{
  "n_layer": 12,
  "d_model": 384,
  "n_head": 3,
  "n_kv_head": 3,
  "head_dim": 64,
  "d_mlp": 1536,
  "vocab_size": 8192,
  "activation": "quick_gelu",
  "norm": "layernorm",
  "norm_place": "pre",
  "norm_eps": 1e-05,
  "positions": "alibi",
  "qk_norm": false,
  "attn_scale": 0.125,
  "bias": "all",
  "tie_embeddings": true,
  "parallel_block": true,
  "init": "normal",
  "init_std_qkv": 0.0214,
  "init_std_o": 0.0,
  "init_std_up": 0.0214,
  "init_std_down": 0.0,
  "optimizer": "adamw",
  "lr": 0.00124,
  "lr_mult_up": 1.09,
  "beta1": 0.9,
  "beta2": 0.99,
  "lr_head": 0.0084,
  "grad_clip": 0.5,
  "warmup_steps": 431,
  "schedule": "wsd",
  "decay_fraction": 0.679,
  "decay_shape": "linear",
  "final_lr_fraction": 0.0,
  "batch_tokens": 65536,
  "seq_len": 768,
  "doc_mask": true,
  "train_tokens": 362600000,
  "steps": 5533,
  "dataset": "wikipedia_en"
}
Each number is 128 + 32 x the weight over its row's rms, rounded and kept within 0 to 255. Layers, rows and columns count from 0. The size above them is the row's rms in percent of the matrix's.

# layer 2 attention query, 192x384, rms 0.0417, rows 0-63, columns 0-47
size [ 88  88 106  97  83  79  89  76  84  88  81 100  83  87  95  89  87  83  82 103  80  88  91  88  76  96  89  81  89  93  91 103  80  71  80  83  92  80  74  85  79  91  91  92  83  79  96  83 106  85  91  85  91  82  83  87  78  96  82  82  89  84  87  77]
[[138  70 173  77 136 175 131 121 171 170 135 133  97 128 150 107  81 148 117  86 143 146 155  57 138 164  93 129 141  96 123 127 166 120  69 211 142 156 161 110 131 208 113 136 128 116 202 126]
 [135 105 122 184 139  57  34  49 144 183 101 150 108  94 132 123  68 134 148 141 161  87 135 110 131 115  89 115 112 146  93 103 169 120 126 144  75 132 146 118 120 128 141 106 118 165 113 128]
 [173  98 114  89 114 126 151 238  69  52 166 106 133 101  80  92 129 162  71 142  83 147 141 162 119 110  83 127 106 101 157 114 139 150 124 101 141 107  98  85 124 103  96 113 173  81 108 180]
 [126 121 124  84  94 130  96 124 180 132  95 100 145 147 101 117 153 138 201 123 140  70 113 145 222  94 108 165 142 166  92 127 115 110 100  76  54 186 130 116 123 146 120 123 110 156 124 164]
 [143  82 130 152 146 159 133 165 152 162 114 160 101 137  76  89 145 126 150 114 135 148 131 144 134 138  94 178 133 102 116 124 117  95 138 120 133 111 143 142 144 160 101 150 212 148 116 118]
 [170  93 160 145 106 175 134 108 107  77 171 121 208 166 130 124 144  96 192 100  99 148  75 174 139 103 171 133 172 156 130 157  80  84 162  67 115 189 133 170 110 161  91 156 172  83 137  65]
 [163 106 186  89 129  73 119 135 155 104 159 139 151 143 130 148 121 168 134 165 130 109 149 137 142 105 145 157 159  99  74 150  98 123  94 138 150 148 134 152 119  54 111 121 110  93 170 121]
 [124 109 145  98 151 144 171 147 200 114  89 119 117  60 150 107 158 148 149 112 164  87 155 112  81 123 127 122 139 124 125  71 122 183 100 160 140 162 116 168 122 129 117 139  90 124 158 141]
 [ 96  78  96 174 201 129 112 144 154 115 167 139 125 124 160 136  61 106  65  81 193 130 116 135 136 111 133 154 156  99 118 125 160 113  82 128 164 155 164  90 133 124 159  47 156 188 135 175]
 [108 141 130 150 179 141 172  95  92 129  99 187 139 179 194 123 139  78 116  68 132  82 155 120 106 150  85  40  88 144 165 126 192 161 116 108 161 154 182  57 128  87 115 182 155 105 114 152]
 [132 134 132 121 143  72 177 116 137 125 153 101 143  99 132 157 159  61 215 152 121 104  89 137 149 193  70  93 100  92 198  97 120 128 127 159 130 180 123 122 148 101 102 163 140 144 122  72]
 [125 129 119 201  90 124 201  84  49 133 153 148 126 209 106 163  67  97 132 142 103 112  92 162 175 119 129 108  82 154 133 123 153 183  70 116 111 132 171 162 141 131 162 203 103 150 158 123]
 [143  84 154 106 194 136  56  96 111  35 137 178 180 110 156  84 187 123 199 112 112 162 118 112  94 152  96 122 147 132 125 120 133 124  92  83 168 147 137  81 143 124 111 148 106 131 158 121]
 [119 162 175 153 100 152 143 140 155 212 115 179 191 110 114 108 147 146  89  98 108 136 117 108 121  93  48  88 143 136 131 117 142 123 180 108 149 183  44 168 105  93 138 136 107 101 162 151]
 [162  82 177 125 143 139 130 163 116 138 150 161 108  74 134 102  90 201 111  42 136 123 158 183 106 103  90 145 127  70 124 144 106 110 128 188 189 126 112 115  95 122 131 154 151 102 120 132]
 [108 156 158 120 125 153 138  86 152 151  98 165  85 110 146 121 121 213 189 132 151 117 150 180  77 120 108  68 136 185 108  78 147 121  96 143 183 163 104 147 150  44 141 170 127 192 166 110]
 [147 164  78 124 120 163 140  97 111 101  96 120 137 156 122 133  63 142  95 142 141  84 129 133 112 123 167  90 154 120 152 169 128  81 128 132 211 126 135 113 148  73 207 122 133 124 122 151]
 [ 81 177  52 158 135 120 129 103 168 124 138 166  87 173 122 149 108 118  95 141 128 124 109 120 157 132 156  99 145 120 130 183  85 150 139 132 143  98 154 123 143  81 125 103 156 111 145 137]
 [128 131 160  69  41 119 104 126 167  87 125 113 108 102 148 141 157 173 133 111 150 157 136 143 113 101 216 131 129 181 105 210  70  34 162 147 117 123 117 168 142 192 179 101 111 116 172  73]
 [ 52 105 123 155 107 149 115 101 114 145  66 186 113 138 168 110  90 114 109 178 142 123 108 101  97  76 155 117 155 128 112 161 170 164 122 183 163 148 126 150 197 120 120 142 155 169  91 189]
 [113 165 142 100 110 120 157 119 128 119 150 143  94 112 177 115 155 108 160 136 104 137 167 134 144  78  85 163 119 192 182  85  49 155  71 158 148 101 110  71 101 121  99 214 139 125 110 119]
 [122 147 134 131  66 124 158 155 130  71 119 145 138 130 159  70  62 115  71 103 130 145 126 117  96 152  51  93 137 102  67  76 147 129  83 156 132 139 124 155  98 123  93 132 151 133 108 168]
 [133 121  82  93 186 120 140 116 175 140  98 113 136 129 144 148 118  49 160 111 193 117 171 134 124 133  47 142 179 152  66 134 159 112 107 116 143 120 204  78 151 160 114  52 148 171 140 118]
 [114 114 113 195 158 118 131 145  95 122 103 119 121 119  91 113 123 111 105 136 113 101 117 160 137 138  73  49 136 142 174  98 183 151 153  91 137  81  91 107 138  80 145 134 122 133 139 104]
 [113 159 116 137 125 132 137 114 157 118 209 127 155 125 156 137 131  67 118 149 143 160 123  79 127 136 121  98 119 126 163  60 135 173  94 138  84 142 132  87 101 146 126 163  94 134 161 171]
 [118 105 156 174 118 136 142  85 155 157  53 142 151 150 136 155 103 118 133 107 121  99 103 103 150 152 127 122 139 166  81  38 146 122  60 182 135 137  91 199  57 180 126 168 132 173 163 103]
 [ 34 194 140  57  35 128 101  96 170 124 115 138 135 120 139 150 152 124 166  59 164 139 168  89 105 152 112 143 144 133 131 106 180 102 114 143 136 201 138 110  54 192 110 167  85 135 146 159]
 [ 88 147 138 150  89 133  86 148  86 150 126 155  58 122 136 157 100 121 115 106 126 154 121 113  62 118 130 135 122 101  82  87 106 159 197 158 142 169  79 176 138 150 125 122 156  94 111 131]
 [129 126 129 167 153  85 160  82 154 163 134 158 128 137 110 129 199 159 196 116 180  40 134 163 146 154 136 146 154 169 103 126 159 128 126 115 134 174 132 144 108 110  88 185 146 132 106  80]
 [ 91 140 169 137 148 102  71 134 174 165 101 123 119 141 113  82 153 135 215 110 124 143 109 108 176 127 104 100 131 121  92 153 135 134 173 109 133 183  94 125 124 140  75 202 152 204 133 125]
 [182 101 178 136  88 147 200 136 137 144 136 150 130 201 149 129 154 139  99 114 117 131 197 133 116 133  78 166 140 120  50  92 110 116 115 122 126 131 121 174 107 124  97 159 130 131 122  67]
 [143 149 104 145 124 162 116 154 169 160 130 112 193 145  98 123 172 128 141 124 194 109 130 149 125 127 129 139 192 106  98 163  90 109 175 108 116 132 139 160  96 186 114  53 160 159  93 111]
 [ 86 143  61 139 152 176  67 135 169 136 112  81  93 140  72  94 204  82 175 103 165  39 161 139 171 176 118 139 119 171 122 199 138 132 139  47 132 118 181 179 120 114 141 147 103 121  92 156]
 [112 156  55 107 101 158  88 149  77  89 164 121 165 168 138 133  84 121  62  81 114 186  80 143 205 133 117 162  97 129 109 174 117  80 152 130  76  67 157 165 165 159 144  91 175 100 129 172]
 [ 99 110 178 187 178 143 148 163  96 115 138 174 184 220 121 117  61  91  77 107 105 103  93 128 149 142 109  56 121  95  95 139 147 173 140 126 153 120 111 148 149  99  69 150 108 114 121 122]
 [122 150 126 137 127 123 144 147 143 102 101 166  80 192 121 110 136  99 114 129 104 153 151 116 116 164 122 130 134 101 101 148 196 114 119 115 130 104 110 130 106 122 107 133 135 115  50 186]
 [142 107  76 141 134 154 100 143 154 140 139  71 181 120 123 108  98 136 148 177 121 122 103 115 122 137 118 167 138 129  85 191  67 152 130 110 158 110 103 103 151 146 107 107 125  99 110 143]
 [135 106  70 139  96 120 109 100  89 143  97 115 113 127 127 121 119 137 127 118 111 177 115  93  94 134  82  64 121 106 140 138 136  95 105 111 153 117 139 145 143 135 102 124 109 126 100 131]
 [136  95 129 117 126  81 123 154 100  80 123 145 103 124 103  87 110 163 121 105  68 130 104 127 133  98 133  85 100 126 128 118  85 175 103  66 104 102  77 176 116 152 169  98 147 148 118 110]
 [137  68  96  91  70  97 127 173 143 122 188 147 151 135 156  99 151 137  99  83 124 128 112  68  79  81 122 101 153  64  93 171  70  99 194  89 136 109 145 120 138 172 103  94 133  72 100 131]
 [142 151 122 139 172 146 187  82 136 162 139 113 189 125 147 136  83 127 179 142  90  27 117 133 189 149 151  90 118 115 151 122 144 121  95  98 125  92 104 145 111 118 143 184 126 142 152  71]
 [ 74  42 131 123 126 156 120 108 192 140 114 172 140 127 141  78 161 103 131 112 129 106 147 118 147 145  83 157 163 127 146 146 138 122 171 202 146 144 128 110 134 135 151 135 177 145 159 164]
 [129 174 120 193  66 166 178 127  89 163 147 127 124 123 118  91  89 128  57 131 139  86 199  66 110 124 136 149 130 113 169 144 118 102 104 198  42  83  58  66 120 103 147 109 141 124 103 143]
 [163 103  92 114 159 128 124  82 136 116  80 116 127  76 103 153 104 114 113 179 152 119 188  56  86  97 253 163 118 103 132 142 187 203 170 126  49 139 156 150 130 123 162  71 106 109 118 106]
 [114 131 109  64  87 180  92 125 124 158 133 114 127 140 120  99 192 140 110  87 141 152 139 164  77 103  89 107 139 106 130 112 115 110 133 110 155 110  84 125 148 210  91 152 135 127  86 143]
 [114  94 148 179 120 153 104 101 149 127 162 160 102  93 170  78  94 134 107  65 114 164 109 110 164 135 134  77 107 112 124 135 161 115  53 129 189 104 160 143 145  84 160  77 122 146 159 140]
 [169 148 177 144 106  99 132 145 135 157 177 124 124  99 121 156 143 117 130 140 115 173 133 157 140 102 162 159  97  94  53 112  78 112  99 132  50 148 150 158 137 133 137 120 131 135 214 136]
 [132 113 134 105 169 104  48 176 134 168 117 140 168 110 153  84 139 114  70 131 147 133  87 170 174 142  74  92 123 202  70  76 160 181 148 132 117 129 139 114 155  98 171  77  96 157 140 122]
 [182  89 132 120 152 145 140 214 140 133 144 142 168 168  52 113 113 113  75  33 161 112 130 207 172 113 116 155 164 103  99  74 107 144 138 125 148 130 108 127 166 170  77  29 143  90  76 147]
 [ 93  96 107 126 109 124  59 111 166 191 130 177 174 148 115 135 192 189 138 133 128 125 147 129 141 102  82 178 116 130 194 136 110 130 140 114 193 123 101 154 100  95 138 154 105 125 137 104]
 [111 148 186  96 145 138 170  77 124 159 114 157 112 107 143 137  70 100 142 128 137 138 165 147 144 144  68  53 144  97 123 105 193 104 114 106 152 107 117 135 107  98  93 219 155 186 148 168]
 [111 113 109 123 100 115 157 164 130 105  76  77  76 176  77 137  72 118 151 123 155 139 116 104 163 125  88 113 140 146 140 109 141  84 119 181 127 200  48 164 108 173 114 129 181 132 125 165]
 [127  89 120  24 123 106 101 120 139 117 105 137 147 102 153 152 174 118 111 140 121 121 159 110  63  61 131 131 158  95 175 133 135 185 138 106 165 130 122 135 102 157  86 125 163 114 155  89]
 [156 114  66  95 124 144 132 152 100 121 103 106 156 115  61  99  65 141 109 133  92  91 109 134 129 132 129  30 119  97 107 135 147 145  57 134 113  67 118  87 175 146 106 100  91 167 102 119]
 [155  56 145 117 119 109 181 141 141 154 104 139  93 127  74 108 128 152  71 130 137 173 171 116  93 109 143 116 170 110  87 103 114  89  96  80 120 107 137 178 134 116 165  33 145 124 157 118]
 [128 194 157 127 117  89 136 146 154  68 170 131 123 100 158 122  99 114 113 145 137 136 148 127 168 118 131 205 128 115 125 190  99  93 108 141  89 103 128  76 121 172 137 129 143 109 139 139]
 [131 101 118 121  72 138  83 128  84 101 135  97 160  78 128  89 219 141 111 141  86  67 134 184 113 109  78 152 104 180 188 122 134 146 148  88  83 139 136 108 111 142 150 117 138  90  93 129]
 [113 145 137 144  65 153 129 128 104 165 122  91 104 119 119 155 185 116 180 174 133  87 134 119 136  61 117 137 181 139 110 157 130 154 129 129 178 158 103 116 141 154  90 166 152 110 129 111]
 [158  64 121 108  91 130 175 108 199 132  98 150 186 144 156 111 135 122 100 122 150 116 124 133 142 112 135 114 178 145 106 125 125  83 140 103 103 117 140 139  73 161 119  77 167 132 147  84]
 [141 169 182 139 118 153 143 131 133  80 112 166 104 121 112 123 134 100  93 115 105 133 130 107  79 132 171 135 130 128 138 115 151 121 150 138 144  68 159 132 139 158 162  75 147 176 127 129]
 [156 142 158 120  75 121 186 146  59  75 157 114 126 157 151 161 168 118  81 117  52 107 119 184 134 116 123  71 121 112 156  90  54 163 124  79 165 134 118 121 135 124 112 140 150  95  80 173]
 [191  60 109  75  82 143  90 138 150 104 130  91 121 182 137 112 188 109  75 108 143 112 134 125 160 143 164 171 137 169 130 134 103 103 100 150 119 136 149 121 153 135 127 107  90  90 207 103]
 [174  79 127 116 112 166  78  81  96 124 145 144 212 174 124 117  42 121 125 110 126  99 138  93 137 100 165 131 144 116 106 105 125 149 101 115 106 144 136  69 126 188 156 112  78 124 158 118]
 [ 95 154  68 114 111 187  82 126  64  50 143 140 135  68 107 135 122  72 141  89 145 168 135 139 112 127 120 127  92 128 202 127 117 138 151 155  97  82 152  85 154 160 186  87 107 100  94 173]]
# layer 2 attention key, 192x384, rms 0.041, rows 0-63, columns 0-47
size [ 94  93 108 103  87  81  96  85  88  89  87 104  89  92 100  93  87  84  92 112  86  93  89  87  82 102  99  86  95  96  95 107  86  79  82  87  92  86  79  89  89  94  95  93  89  84 100  86 108  87  97  91  98  83  89  93  86 101  89  85  95  91  90  83]
[[101  72 172 124  80 153  77  73 167 168 134 138 129 221 163 131 113 104  95  53 136 169  90 126 143 114  86 111 125 112  78 116 158 137  94 143 150 138 123  47 120 147  88 166 143 122 154 133]
 [ 81 169 153  85 141 118 126 116 131 115 105 193  83 189 222 104 116 135 182 103 201 140  89 132 146 127  92 130 134 154  62 173 155 122 122  86  95 157 155 127 111 118 156 145 140 161 105 151]
 [156 147 115 113 142 192 144 184 144 116 169 104 118 112  71  80  94 120  88  89 140 121 160 122 114 157 159 128 127 104 178 142  82 120 149 146 119  69 102 114 142 178 165  86 142  86 110 141]
 [148 125 116 156  97 142 124 123 151 165  84  66 110 135 108 125 168 197 207 137 140  94 149 150 193 104 161 161 160 139  71 141 130 118 116  61 158 171 162 150 120 211 148  89 128 104 114 151]
 [ 81 132 153  78 110 126  88 149 145 185 112 112 156 126  72  85 119 126 117 123 103  92 173 133  91  98 131  71 109 127 118 120 102 170 141 146  70 110  99 208 119 132  92 117 113 181 129 147]
 [165 127  78 140 162  68 131  96 139 167 161 105 126  99 129 154 142 151 163 103 105 158 145 187 122  82 119 144 111 113 152 150 116  89 132 121 159 172 138 160 123 170 122 186  70 151 132  92]
 [117 160 127 121 109 162  80 168 166 158 148  92 123 153 162 102 114 132  99 141 127 163  98 161 127  77 194 241 143 130  67 120  81 109 108 174 128 156 124 187 101 132 116  97 112 144 163  85]
 [112 130 174  91 132 130 101  74 154 116 105 182 113 120 109 147 165 111 121 155 115  97 124 152 115 171 114  81 129 136  58 110 120 156  86  98  87 199 135 178 102 178  85 121 128 148 195  98]
 [182 172 112 103  94 111 110  96 129 152  84 155 111 133 176 170 136 115 137 117 167 117  96 126  95 137 167 134 132 133 109  84 138 120 119 171 134 143 143 144 128 157 180  92 161 123 130  91]
 [115 163 148 121 133 107 133  96  90 108  70 181 116 136 140 161 111 140 178  98 140 108  63 169 150 166 134  61 137 114 138  60 127 150 148 103 154 128 153  89 165 134 160 161 130 171  52 133]
 [ 80 138 118 191 191 124 134 106  94 147 135 167 135 116  80 175  94 108 122 148  74 129 129  85 123 179 105 133 118  86 131 157 115 143  78  94 171 151 144 124  82 100 101 187  53 179 145 115]
 [128  86 109 177 111 139 164 119  48 101 139 154  81 126 116 150  91 121 117 137 137 136 116  74 138  60 157 135 126  99 159 120 129 130  92 120  95 121 111 127 120  94 209 156  90  69 121 110]
 [107 156 198 110 123 140 137  99 125 116 125 123  93 137 161 125 161 142  93  59 119 117 104 166 109 189 145 101 119 177 123  79 135 152  88 123 195 124 170  82 118 178 132 194 105 136 132 108]
 [133 124 162 168 114 132 134 125  92 150 124 135 155  97 108 128 147 100 168  76 143 162 110 122  69  70  90  85 130  87 119 174 126 108 107 106 112  68 136 149 130 128 173  64 141 146 152  54]
 [150 135 177 114 161 126 116 138  97 111 162 171 144 119 131 125 135 152 135  71 137 171 129 200 124 116 126 117 103 112 194 172 210 155 161 112 168 126  83 134 149 103  97 166 161  88 134 132]
 [101 125 191 173 122 132 113 115 158 117  58 198  72 145 141 100 136 103 153 135 145 107 125 181 151  96 149  68 146 156 137 127 103 110 130 142 178 129 144 142 116  82 150  98 121 189 138 116]
 [127  75  51  85 166  95 125 113 116  19 111 112  66 136 156  91 119 126 114 235 162 105  91 161  77 119 194 128 158 159  77 103 177 108 111 107 135 111 168 131  84 117 176  80 177 139 149 159]
 [118 162 100 124  74 148  80 145 123 120 156 146 140 128 224 152 149 108  75 105 138 163 119 125  95 102 100 124 119  70 112 106  70  88 146 110 185 140 102  79 153 142  64  98 142  88 104 165]
 [152 111 134  80  93 150 141  99 181 106 112  89 124  98 102 130 135 134 191 178 116 103 154 154 167 116 131 126 119 196  89 117 140 121 101 155 147 136 105 161 156 115 158 126  65 103 103 139]
 [104 119 115 172 158 185  57  81 116 134  78 153 175  79 161  68  82 111 145  92 154 118 129 119 105 113 182 134 123 187 200 143 144 133 144 177 162 135 117  86 143 152 191  93  91 178 103 153]
 [ 96 151  74 147 174 115 137 142  92 149 125 120 159 184 142 135  94 147 146 153  84 122 133 136 183 205 114 120 101 138 200  98 117 102 103 153 117 163 158  99  92 109 147 184  75 126 112 151]
 [158 102  95 180 114 160 122 185 130 123 101 163  98 107  77 146 119 139 109  70 105 117  95 101 127 166  97 140 135  92 113 124 159 165 117 152  80 139  92 123  60 125  78 119 185 137 145 163]
 [112 114 115 138 121 103  80  80 170 134  96 129 168 107 178 135 102 162 156  79 141  55 112 148 121 137 156 136 134 127 111  73 139 157 142 162 186 179 164  74 193 152 101 110 105 143  99 181]
 [ 88 119 171 152 174 124 164 132  86 120 152 141 126  97 166 134 159 115 116 112 139  99 108 112 171 109 106 113 158 142 134 153 137 138 152  30 154  77 120  94 149 114 161 107 112 120  92 177]
 [106 141 124  96 126 128 197 129 101 157 122 121 105  97 128 169  93 107 156  98 130 102 106  47 131 165 115  76 143  66 128 149 122  48  87 122  54 139 141  57 134 200 124 162  92 119 120  95]
 [100 103 132  93 136  95 104  80 126 143 107 164 167 142  96 140 131 134 174 148 117  63 136 136 123 141 115 133 103 170  91  80 168  98  47 182  82 148  95 111  45 127 162 145 113 119 182  92]
 [ 91 138 132 130  75 141  70  86 168 175  65 150 133 149 178 133 159 165 154 114 126 122 114 100 113 160 133 165 120 196  97 139 146 130 165 168 155 168 158 106 126 164 108 184 140 135 131 144]
 [149 129  86 134 122 158 157 151  97 144 112 212 170 110  91 156 188 161  78 110  99 137 117 152  71  79 130 150 149 131 142 120 169 162 161 152 175 159 101 140  98 116  93 120 107  79 152 154]
 [ 96 155 111 103 192  96 124  55 148 160  69 135 136 167 179 182 154 134 155 168 127 113 125 138 146 143 149 106 108 157  40 116  91 146 142  82 117 192 140 161  83 151  61 173 139 136 163 126]
 [ 44 143 149 165 161 105 112  90 162 225 102 156 115 137 145  98 116 137 144  95 133 147 143 155  57 136  92 173  93 113 118 201  99  90 110 112 140 102 121 170 102 174  99 152 111 149  98  96]
 [183  78 149 130 129 172 120 126 145 193 129 134 207 134  42 121 192 151  92  98 104 123 137 148 159 103 147 136 122 132  86 119 108 169 152 153  83 132 147 144  99 106  87 131 137 130 211 101]
 [181 150 119 120  91 140 145 147 180 131 133  61 156 136 115 128 185 145 175 150 143  85 158 162 150 106 144 146 153 129  34 177 171  73 114 108 101 132 165 158 145 190 136  59 149 159  96 180]
 [114 139 134 124  80 130 102 116 144 150  75 115 149 142 114  85 171 142 163 170 129 108 163  97  90 133 164 208 134 113  76 200 139 107 126  78 164 145 116 112 130 120  94 156 133 119  84 147]
 [139 105 158  91  73 166 103 145 111 126 136  42  76 144 148 138  88 138  89 145 149 169 150 109 115 159 170 159 153  74 159  59 106  93 130 161 140 161 105  67 156 161 133 116 100 122 154 123]
 [149  98 118 128 153 148 135 144  68 119 137 108 137 170 147 121 148 142  94  54 146 121 120 131 113 147 125  93 141  94 142  89 129 182  81 137 126 123  89 102 135 143 114 105 178 157 119 137]
 [148 132 136 149 170 144 166  65 163 158 100 149 125 185 150 172 117 136  90 133 115  80 147 141 176 118 176 170  88 107 120 117 120 157 114 132  68 138 174  52 126 102 132 142 217 121 132 151]
 [147 131 141 127 146 157 140 169 164 138 124   0 123 168 124 136 160 149 124 188 116 105 165  76 177 122 130 113 149 153  98 159 111 141 105  99 105 122 125  87 152 143 122 101 123 113 102 160]
 [121 125 169 121  70 150 124 108  97  95 195 135 182  99 130  82 163 120 164 129  68 148 113 105 132 114 135 126 130 174 133 195 159  72 165 171 144 137 156 150 133 134 132 183  41 169 129 122]
 [164  97 124 125 126 140 138 154 113 106 141  92 156  88 110 103 120 146 152 147 172 135 169 116 181 172 126  96 137  91 132 192 136 145  99 128 128  92 174 216 156 126 167 130  85 166 184 116]
 [179 148 149 205 107 171 175 137 114 161 152  74 145  80  81 115  89 126  81  97 116 135 144  94 177 101 132 133 132 113 103 143 111 164 124 165 160 105 107 124 135 123  49 118 124 107 127 195]
 [111  66 126 166 180  39 159  59  88 128 173 104 143 159 143 139 117 103 169 137 150 107 150 118 219 144 123  77  89 120 121 120  94  66  85  62  88 114 113  98 136 119 137 157  90 168 124 118]
 [ 89 129  93  79  92 171  68 136 167 155 112 151 125 166 164  84 119 136 109 109 120 163 116 153 131 114  87 147 111  57 112 162 197 165 154 146 168 172 204 152 151 137 132 101 173 181 115 149]
 [124 151 100 135  91 143 102 188 132 109 142 113 130 141 182 161 131  57  75 151 122 140  53  81 171 127 120 115 121 148 152 131 123 117 189 137 101 103 123 105 153 161 161  78 103  63 101 158]
 [177 190 111 113 105  85 132 111 195 106 105 161 118 106 129 151 105 119  71 146 176 139 158  94  98  41 168 132 138 124  74 134 121 147 109  99  66 145 123 168 155 151 145  59 188 124 135 123]
 [131  89 162 134  67 127 109 144 139  90 106  99 127  90 141 133 161 129 162  98 121  91  70 123  74 137 100 152 156 145  99 132 164 112 115 208 139 171 151 154 125 129  85 138 115 153 133  96]
 [121 109 158  68 138  50 114  96 104 120 140 199  89 168 192 124 128 132 127  86 107 171  81 137 136 161 134 137 118 155 162 134 103  84 151 123 116 115 104 140 100 105 165 166 105 163 159  72]
 [158  95 147 103 100 164 166 128 181 178 187 114  64 149  87 172 131 106 115 154 114 147 137 151 156  86 140 133 153  63  93 144  76 135  84 167  95 126 153 110 163 124 183  91  70 114 168 128]
 [ 87 110 166 122 149 102 138  74 110 123  50 154 122 142 153 128 126 117 132 136 136 118 121 186 115 126 119  92 157 149  48 140 139 152 121  87 162 136 138 123 120  80  91  80 129 153 169 118]
 [199 123 130 141 144 170 139 155 154 155 140  82 156 117 124 125 156 210 132 114 152  57 153 188 155 110 150  98 165 107  80  71  83 156 109 125 122 155 134 140 162 150  71  51 204 121 125 149]
 [ 85 129 195 127 138 120 127 130 140 140 135 127 177 166 161  80 184 133  76 148 134 120 123 152 146 142 143 112 138 179 157 167 107 140 196 102 134 120 114 107 109 156 150 118 110 138 170 117]
 [ 78 133  96 129 113 121 113 113  93 176  65 150 121 120  94 100  68  97 130 128  74 138 131  95 159 134  89 144  82 125 197 110 115 146 165 153 174 124 148 103 137  93 110 168 117 183 138 139]
 [120 135  78 163 105 183 125 118 133 157  80 140 112 175 150 134 155 194 186 140 120  97 136 125 155 126  96 139 118 109  62 128 149  94  96 156 108 123 137 126 101 170  72  86 154 161  98 109]
 [157 130 106 154 112 130 179 139 133 154  96 142 130 103  88 143 127 157  99 107  98 129 176 127 103 116 190 145 123 121 107 149 110 178 136 132 132 162 117 141 123 129  36 145 144  83 142 109]
 [147 124 132 150 129 148 104  95 139  69 111 159  92 182 150 139  78  79 128 113 154 102 149  61 152  93  80  95 193 132  71 100 122 107 107 142 136 127 154 160 154 165  89 111 153 195 111 156]
 [156 112 119  83 104 103 166 123 159 122 160 104 136 101 143 111 131 152 146 102 178 161 133  95 182 105 123 153 105 129  66  79 112 138 165  95  82  96 155 158 135 130 187  53 149 132 172 117]
 [ 95 102  83 178 156 143 177 169  95 120 148 111 116 126 143 115  20  74  96 167 134 138 125 110 127 151 149 178 120  79 167 133 139 133 139 173 142  91 118  52 164  86 122 125 142 108  93 163]
 [152 153 149 109  86 141 140 155 100  85 160  43 132 161  44 117 170 173 169 140 142 141 111 164 152 157  92  69 163 122 104 165 141 158 150  98 101 147 171 203 101 148 115 112 139 123 139 103]
 [123 123 135 196 112 169 127  91 149 205  67 137 137 169 124 156 172 169 101 121 142 118  94 123 127  41 112 139 151 150  74 171 114 153 138 101 179 156  97 140 135 137 108 125  76  97 176 127]
 [123 131 124 109  90 134 143 102 148 153 134  91 171  88 143 143 102 147 151 155 148  85 153 109 115 129 114 147 141  97  72 105 131 149 128  88 147 183 118 161  25 124  71 119 104 170 161 120]
 [121 123 133 138  72 131 157  89 110  91 171 127 140 112 131 101 139 140 102  88 178 154 147  99  11 160 144 124 127  99 196 161 172  92 166 151  76  84 183 132 121 126 164 168 118 101 136  81]
 [166  84  72 136 193 145 169 117  78 102 149 101  98 134  63 124 136 132 126 116 113 131 123 175 146 222 159 149  96 128 202 122 130 129  83 142 141 101 157 122 127  94  76 192 140 108  99 150]
 [145 141 136  48 128 158 126 117 165 113  88  69 139 140 120 114 137 156 101 188 118  90 136  90 162 150 173 142 138 198  93 122 115 104 105 143 151 133  93 130  85 167 121 137 141 114 173 122]
 [187 122 130 105 138 106 127  82 181 142 143 112 139 145 107 157  43 120  77  82 147 110 125 121  99  77 167  98 163 118  55 106 129 115  80 137 137 126 111 103 147 168 168  98 111  95 158  89]
 [129 169 109 114 117 102 132 149 124 122 117 159  85 105 101 115 111 114 111 152 113 160  97 138 157 195 128 119 129  99 217 117 157 133 191 145 182  98 120  78 157  80 143 109 167  90  64 207]]
# layer 2 attention value, 192x384, rms 0.0415, rows 0-4, columns 0-47
size [155 129 131 132 141]
[[147 154 140  91 189 167 112  79 152 117 147 145 136 181 128 133 117  69 167 140  93  51  90  83 117 129 134 105 123 145 120 149 225 156  97  97 122 130 132 110 121 127 143  95  90 120 150 158]
 [150 188 203  81 141 125 129 152 112 176 121 151 172 161 132  70 177  40 113 105 107 158 202 195 135 119  67 126  69 132  94  96 134 143 103 107 103  92  80  64 121 121 155  85 102 149  95 120]
 [150 157 172  92  32 139  90 170  94 152 146 124 147  79 169 137 109 169 125 122 178 191 169 104 163 117 113 159 135 166 156 126 119 119 117 149 128 108 128 165 120 138 129 133 119 151 176 141]
 [130 169 195  65 185  95 157 133 141 147 126 118 156 105  93 160 141  77 134 111 138 160 108 216 149 117 127 133 135  82 117  96 143  91  78 118 131 111  74 109 145  86 135 128  95 128 158 138]
 [145 121 142 166 173  90 151 114 154 113 116 122 135 198  93 101 185 142 157  58  83  91  87 234 152 159  93  90  91 127 123 129 104 103 107 154 173 129 142  98 125 130 127 137 139 122 110 130]]
# layer 2 attention output (transposed), 192x384, rms 0.0399, rows 0-4, columns 0-47
size [145 127 116 125 129]
[[126 103 158 187  46 117 118 173 122 116 121 172  98 113 141 162 120 190 156 140 127 198 128 176 153  99 107 126 127 130 109 144  81 104 153 148 167 150  65 213 131 102 147  83 172 126 119 130]
 [162  73  62 175  92 137 137  74 143 122 128 117 170  84  82 147  58 148  84 151 111 112 103  85 136 116 214 135  99 157  83 126 121 110 128 165 115 129 120 202 127 183 103 102 152 158 214 120]
 [154 129 102 120 206 110 133 129  83  79 119  71 175 117 128  92 154 119 130 171 111  29 183 130 134 107 197  86 136 108 118 137  98 151  90  10 132 118  97 113 153 126 122 140  94 122  93 172]
 [167 114  73 179  58 172 128 140 131 127  88  89 164 100 171 126  35  98 146 155 130 113 113 112 135  66 168 158 118 150 119 149 131 184 183 148 124 133 137 166 131 171  83  56 168 119 109 142]
 [ 94 161  45 139 105 130 126 150 150 166 138 159  98  94  98 160 101 132  83 158 127 190 116  59  97 116 115 203 110 131 170 172 120 156 175 163 109 131 132 145 117  91 132  94 119 143 126 101]]